Weights of a small GPT-style language model, trained from scratch on English Wikipedia: 9 layers, rotary positions.
Each number is 500 + 25 x the weight over its row's rms, rounded and kept within 0 to 999. Layers, rows and columns count from 0. Numbers have three digits each. The size before them is the row's rms in percent of the matrix's.

# layer 3 MLP down (transposed), 384x96, rms 0.16, rows 103-136, columns 0-95
103:511490462466493518527463503465512516525405486490458485514471493481505509507477530527526482512484503505530494493473523498490481506482471512443477492454462532484463496486479526501437498485529538502502488496465507524476494488494472471535508484524516527508525544482507491509518496527466504529
097:531484505497506506516558516494518502486479484478487506516470459478527469503501491494523558451536483536512519475523511500538507522539490502506526474520473502543452504438453465502482504513485488516510485510526457499493515529480511504480534516472443476488495509484469478543483524526523482470
106:472507514460479516502475486496502547496541475502480537553506505496504517484538485511478469517493495481476481500483530445502460484514479479503508545515493456478548507525502497478497520506460476506469471480428506523475464513515493536504528522533488494550509461501487531451473524500500501494
101:449505481506514499492487496503512536487488510506550528541502506521453514467514477540454505465444521531487501512529506475487476544509519527509545531510500473473472468548525470506511499534526512510501505486490519502486505481520439459478494507484488486505538507501488474488478558491501454474
092:511479472482504526487497506500507527533471448512504537511551527463502463556520527520517508465502483494465480499515517508495526469467483482521518486468455486514478527502526515507523541518491513526495491448489518505483482511546511518499460493465474497512530509485442488505540539483486519446
112:505517516515506492477475452522490496489463518538460495473492500481506505506485477531502512511473532477483484452450533517517499509519556502503536552508551481524482516469490501512499464511493513488487498495555469498513485470471463523494471506516523521541566476489516503531537529520492495458
105:521494488440491517497472549497506500469501517515452496506515511504515526512483494472505483452469478499457469501494472472532543535500496496490492549519489465478498513484512487470493540495471486536473518462528485504556500479483472456523512531501541511474450519483541505467499465493490522528
092:452470548474495492514491504455512501462492533488513504468508523460542509513483520438493435522493459497541510497502490474480498531480459509453511516505515518434501511474499495515479517482493513503489513493471567457493498484513486469509453481508529497488500505472485485510475494503465511499
094:464496491507498467465491469505476481513524501505478536515511544470503459493520476480505468469474452499535506491511524525482544538520458504488531536507465551535516480536531479510528458512458503509439475497518474473513509484545483476492503499497496506483466518475502473533486490522500514462
098:558524542482511467449486502455501498525489500515520508480476507543529500540488486512498491540524474533452458502493538489513483479491502514513518530500492455514474480477466513519532502534503506502499549488514514527489526456521504530539520511472527513467456521513510455502504500470489466531
097:527526495524506512530476487499468489488510511486465522530473550496476503528495510495473531455455559529512489496513481500499558494496527497524492525473505522471516513502533485493517559502507492515520514451487546475472519463466434487480513495470516472511503479461492500488516466456510490517
093:509468496496548518484498487552511480522499521458502500528465494513511503510490521484527520522488502456542469501540529486504515501498509508527476554481483500509506513492471444544509489527498496485435460469469502477496515522504508474458478469461488495443496472487465543532498532510476504486
100:524528512513499529467513490505523473504530525455551522478483528493503481505502515546501561516531500495484455470493510523501533526451478483505532534486480487523484483516541525490478501490517491541486486495499509489532523524477455523572492516487489493497511509540569513497476522499513484469
096:500466496499495502496523442523477486486510477525518516481550561537508545505520532539498517486512500485523480496481469506503495493510475472493498470481473473490491494459479467484472495471524526511534484497517534504499478503534477474508542475502559470513488478442460535509483515496564506489
107:491494482488468509488486469513513518519491542501494517488529494478479526488488488484516524488459555454520522500480513491512485558494521463449531472482539506474494509498525527476451453510539484522477558506543458472523531493485469484507497499437474497496512497472476498490523492473488480498
087:466523506536485517520482434500513481507479514529480489499494448530472515521492513485506512497515530533507511492481444475538498496516472511476485492488500493464465492502488516498499492497517478488504527494515468442486485445497535524549483531510548495485526540500456536508463517481481551536
101:480501500512472503506465495485485512508502508503503456530474555534529536493447475509508520510526493478507522484472509464465505529491500502488426478513448501502484475504495495513535480528569492482496510535513487531519499500507534554505494504473464470470477499493512458514546517469486500462
109:517552492527451484519512440480487485511509481494517508492535491508469462483489490526492472467485550487538517531499517548492469520503508518512496520498509492492470518473450538526542516498511520485473513467465472517483536453475530521507476539442511508450486483497502501488507511498471511526
095:456501471473523514497547460490521509513517484521482499480517472501467496508477475498517499527489501479539496463492467508488522506493480509505534489522476525484477486512497475498482584493490503448481460484457495447524472507492489479504457527498513512506478513551471487478496514533525568468
108:529539526505515498542479477504534493499491514507539508501530536542498479493539498531490554515511525528497539474507482514502511467421520489457533510536512532491543478463548507488441481517490514512498502478500472510493528479534527509506511454507510524507521510485535527496515517479497481519
102:476486505509524504456511460505511468494492509538533527481518532500551488477482504486533559519508494546495494475478520491504503536565514509448506519498487516487504476508478512537566535490517518504534517516482507495468495499488464536523528484504497499482482545569493535479498476505498503514
099:534484499534523493540510517520524495489471530470475548456490482482502483478510540505491486483491513524466487530487491496471522531481536496513445488486511501565507460494462488448480498520499476514507493510551501533465512505471523526458507517537528507504485504483552482465503467491497457508
103:521487521497538466520508491509473492524511518505483499515474456482508465503554481521475530526506544516549491553459527516482512506483487543459510501470492566550516502501497485506498477486470494502482522526497489463504479571494526506503473493521525492491507489514536532495444505486522472498
109:474503537512522503519500490498485497511525536530480562485534475476485462516484467513492466534515492487492481491528445526448498511531531530438489497471499486468511515525508502501497495477505518495473462483488516499482527490538534478491499502470452532493491500471465542475562475489468495506
102:500507532539513528482512513509513524505505476515527534512495451464426506560519525486516534514506506543454472516471453501507519456491490520509506502469534479505506467514457507531484523478514522507469487513470491487549475470466462501506510489480516469469515486491536492510470503491489501463
103:496474548486512519508476502517491469498503483542496516468511503500501502500479450510485522493497526511563461481492511546496492467512538515537495541470479480517500487466513535499517521511470539500474511497497460510521486468530564510529558481518522489495489460521496541501480471559485493519
105:551523466507477493480517479481518521494490514457463535457513536482524462504457477488440514502529500542494496519505521494489512467470505482500555506511479486534489502512502521523516540470498468510532499545528492525504474518466541457474479503498464489487509490485490524518505513468437500481
097:503509492543473503502522489508563562490540526487467524525501562507507471523501518500518511541506487504490508516481494480502511485486523482498511495461501513467501499442468508514527490513494504508454512518533507443525492484486524486492454486488479466532493495473498477468454512518477487570
098:502511497493498470514518492523522488471462530555551463418516483489516538509518494538532478494549513505501481468475512552484492510515463508447511496488510539524500489516519510465480486529489476498543540516515482502531472500474497502540499505530520498476505474500474516463525515477523477501
111:459512503510513516505490495519523488490503482495502497527511419508484487497520497460452455569510493478499509478480496519511520519513489531506500488524494461482524473452471462530480511514498525479518466504416511512468503523539493508536494507485502532502490460494468476527456490510525493513
106:495515493511520460496486494494527492475486507499507541489498449489564486483512476495492534528507540503509494504503481448547499493479552460489461471513508468479462509515512486482470525511475532442480526446522496498476496503478465456525480453478517536514527506499521505495530518472493488531
098:481530529470523495508490513509519497478505499512473459525487456507420457497497539479507486516477533513458519504491504462526501514443553508541474493538503454481512491483452476476455522504531510475532491479508491513473549484500493520473501503520498519512490525504507458499519485471518501477
101:497499532523511488478505518481463472509511521507527532483538585494507502501494512474537526485499505516523515461523486498490477501520439487477508506513468461526493495528486504546515486484457498544512497487563483488521482489561495455475492500511492438495516518503490472528492523523506511480
099:463539482488543508527476522486443462498501457513531499529522480510508462490492492525522495518495492508480532457458492546500531511489496469516483507528478510529497491490510484521499453502505530526536513529522497522512484474520507487546576488549504472481487473516508502509520541522510453488
# layer 3 MLP up, 384x96, rms 0.159, rows 104-137, columns 0-95
099:523507481491499464473520508508497485551493531495541498447494475538519532472468485523497535496471516473530493499490466519508520503520523526474535544466512532484514538523481495490501472517528487460503463541482512494519456452481475542477498490473507533504504540465515512492493540478479481457
089:497530534485482480453492496481488466530563522526491515482481432504509495474502454475504536464483521543491469522501490529536513543507518509478540513473511498461505533506516502484500517519449471522505512537495481493482508491492507508495553506496451531520509523500524531471479496491498553487
097:521473515519500504466472506519499499494471469518464499461502494523523528489486555466509535475506482535519482537463506516520477533526493505534509474534541482492517562515504498472452475534471509500513468504512508471488505487525492468497493452480505520477503544475556450537508501489511482471
085:485490490488471503510510519510510530456478500496475514496516541501444505554478495511509493495491520493503430514504508503469472520450497511519515504510522527469550529517471464509517543492525502474489522496506513497465490538499568536484496505486499531523486502489467504508553471447515466468
100:512530499503489495517487469507508477488463526474489505488505512479557505450506470499491478499471537507490496476536434510527475487525501460444498509483493529466486553498492523500476479498535453459511536511490486511451507512509513550498494520508528509533459513510511492522446497532497498461
100:465480483499506520530540512517440492489527489507492466466527509495488516503472518496512485516546492477474439506509495495529519501459485503483495484473499462531571484498476428475521509481488545523509543523516485496492498526501534489522498517507524533518497520546529460499504535471501490480
084:527570503508498502483478510477534486453499490456497495523517542467501480531464478527487482502533512515457485551474509470489452512494520458519511522483498512515478505506488504478473494500510497508511508490525490536491518505528497540420498504508472494502476498536525479511488577519512523482
087:584477508517480491550483523514473523530488519534488504490528439469482522489496518501495495500540495446494530479464495458517482461518501500505471499458522501476485544488528509519502437512518483470508461511507498490433483464494527513484512496503499500509507509489509533465505520500508506520
103:514532496498504482510488493513529473528495546536506481465521514454449531496490498479480490490471484481520514511504520545536523487455508497507521486547504514463541548455530581519489505510500543480507514490450504480500495498516477477470498496548513525504510497525492486481458495512480500470
096:491482517489510527526556493482510518514474465504529473470498471500501508523543486526509492503545489507476484503512503533539484494474476514491511541513523463537500511468509487491465468514504520498515459512488512523492456504520540537508523541531485552515507570520518513448490459450505494494
107:484464476546515551492423539466525525416457472485490499497497519492482483510506496481499474489534527478515500477518480499486499505486500493489494473503482479475496523467505514511531474488500527501503529460518463476510523515501519517522501492507497552496519510495536503564520508515541518461
110:477513462512462490499487454506480489495510478480509529505527470562478506466487518535458480464521516486516453498502517453501498510487507535499518479539494538512518461520527521504529504524514535478501497496510499509487536487490525479540510511519483452528534476490530503572488524528544471484
095:504504514469513479483510514469470489479559521508507472459486518503490556458468470513535518506502483480488503472551521536516497503451511555525545494517494517554506536507532482485495489502540489492527477474494533529508496480542493498495484504514449499492523491487511513490435502513524483527
114:485554530484497488475465532552482503496497495507473473501555515522539508505500535513514470478501512485469488483498477504489508470496548537482502485459515458521526495506535502465481492473535515541534532481495500522528457504492512502500480517490460491500503477457546520512501467560543506525
086:541515539530475498481526458471443493483482518476543512467479499494509498533520501517488541520475524505482550524463545503525473485541473523490500457517500524500489520488549531473483488481523469491473519479536506532500504488470524511499508528478511510543512490510525530457475500546509503469
098:513502522498523462469462504509494505514483534513547491527532496501500501482541421501499476479464526500508449522487499518503476514512523505533482490505471542507488446439534515476500497515510490472538518524452511467509483505516494525527498509509556525514484495482503521475507477556494474475
112:509506489506480502511510545483527486515465479558528524492502468520537516496485494432503523508533522506499486539506477539519493501511496525527506482495498472513480559563477520520491500509478544507517501502480493500502475461496543472491544515511480478439483533539523515501507516523555509496
099:482495538484515502500454529499531485483523541515553496484495510488511513478534481535502463486499530497484494504569524476522518514481507512509487489480498444558502499538516529508497420495520487520517495479516447494496544511516485508483501495519522539521492501507491481525519516464533452483
110:478537488474513506439493505566481504480443514513475526470521507520521528467543500552520483465474489509554487538486507512546486464534496531493520511514503501457516458531509471451546523507479495497528473498491495501498512466505483506496516487459506495514491516494506517530489537513507503507
104:467463500466463507499528449466515517494506453504510506520445506472482474485525516499468529532470556496479546507512512522493461523512517521511493478509533513480524476467484522502499491474465527491518515527477487511509502487492504537498506544543516477474523523542494513510497428462495474517
100:487527465481546506531503471509480496470490496428514504464505509484504500523490526502488528504476505475505521509519495553485541534473530473507508505518509524506524477481525512460546468482546496495516548529505522488506478532512513489468514482477447505541497458523522491442521511480485491460
089:494522481513490521486514497523505522454488498506515463509495499507477524448487485495532447461471503475479518493464532477552475515507518466522511505496526479530479508466479513493498512490541474474524532500476544518536523492499475490476467529507473546472461492533511451511455460541477506479
108:521516513497530498476520463530464548499521475470505494551424483514480520482509459481527483492498505534540502499500467487539489543449500534505509481502514502563537479486485483487480507491482523466512545468493530487520513477473492520520516539518516511490476517508476461471512518498480475517
105:491482475482475466481509473468490460542517495522513494480531542504536509454529507504478489463491491478532535485527534516551532494496517536504494542478494535466537485521477499509467487457489552486509511462514478497524559491506539465495484515494471479530518511483499493509479484495543531513
105:522502468500487549500500518506499485522477472500497494536489561509477516471538523512500496481471511488520509548471487489502471462529495443505469498493531493490505506470527505529460504510463469483531511498489460499529518482534448526518474492495440489457455499491509472553486519460510508484
103:469502493480486457461483476520494500500480500517535511514542477485429531510508476504491527490454484459536534514487507485529549491480463510497510536490512483496540524492525471464503521448512495506545501517502517476535480515480462513489522532488511493491519464489562544498493521511482501467
095:502476522499530453457516516543431495471519467499515478490490508497523515480534498496540481471446501513529496480495485498540480499531551484533510484522518495487512512501481488451486481485455516468485517475505523478542509504482536527513503528512524493530498536513512488473493514510500420508
103:473448488509440449492533478513481474498517467501498498497499499480474493450504482493470494478490478442469482531494506492513524513501550510527504512550501487499535460563517511517550518499495525517476495464488505539522497493479529494460485527509492486511500498526469483438510495507525521480
111:477480544489512528511505490445517539529463512474498527503485470482530483504488436511494493471502502504484502486514501541511495497507515501526557536519512519508495493537511485438510471511482528450528515511457487478505466528524477467514506517497498502521509550496554476511512553481466523489
111:479461470505509496578502523514495524558510483558489459481524525459521462511452479470475514518517520534465500471495505490476497528498494506521514479489493515481497522520508497502480529486480569537540487522523477526500505494493519484476522483540504505467499472520493487523500519446481503488
087:482555500512470483497472468510448522439488519527489495491496501483492495498494514510495487478463460487500506484489461478493501504547460527494476514466523522501464498567515522529496497483472516503498507546479499494526447517457506490464491490474478464451515457482519529502508511528550501508
094:517503558519486579470456478477503545471513470459485526485450515530496514472483500469476491484499507518467481484479478487506526531506527492543534473504486469512470463481532526485482477521516478485512538509519493470498478547490496536505468479499519492476500474514518489498494497479523523454
098:447514514471447481548482508486457517486540541518517489475453474524455512477513478463498491493513489507495499502475499528515467549533508495536501470519550497522525483518513488471498524470467473491472495505486484478488542496507537503492471480493539485498450493470516554517481516516494477495
096:483514477483529493504502494467475498467521489512460491497488459457515480577525526470490502469485554517479518550493489511501522523495506472521465458476517560510525512513490484473521481518523484472524513515500519507504471495456503527536505470518527520525503456491469477505539484478466533482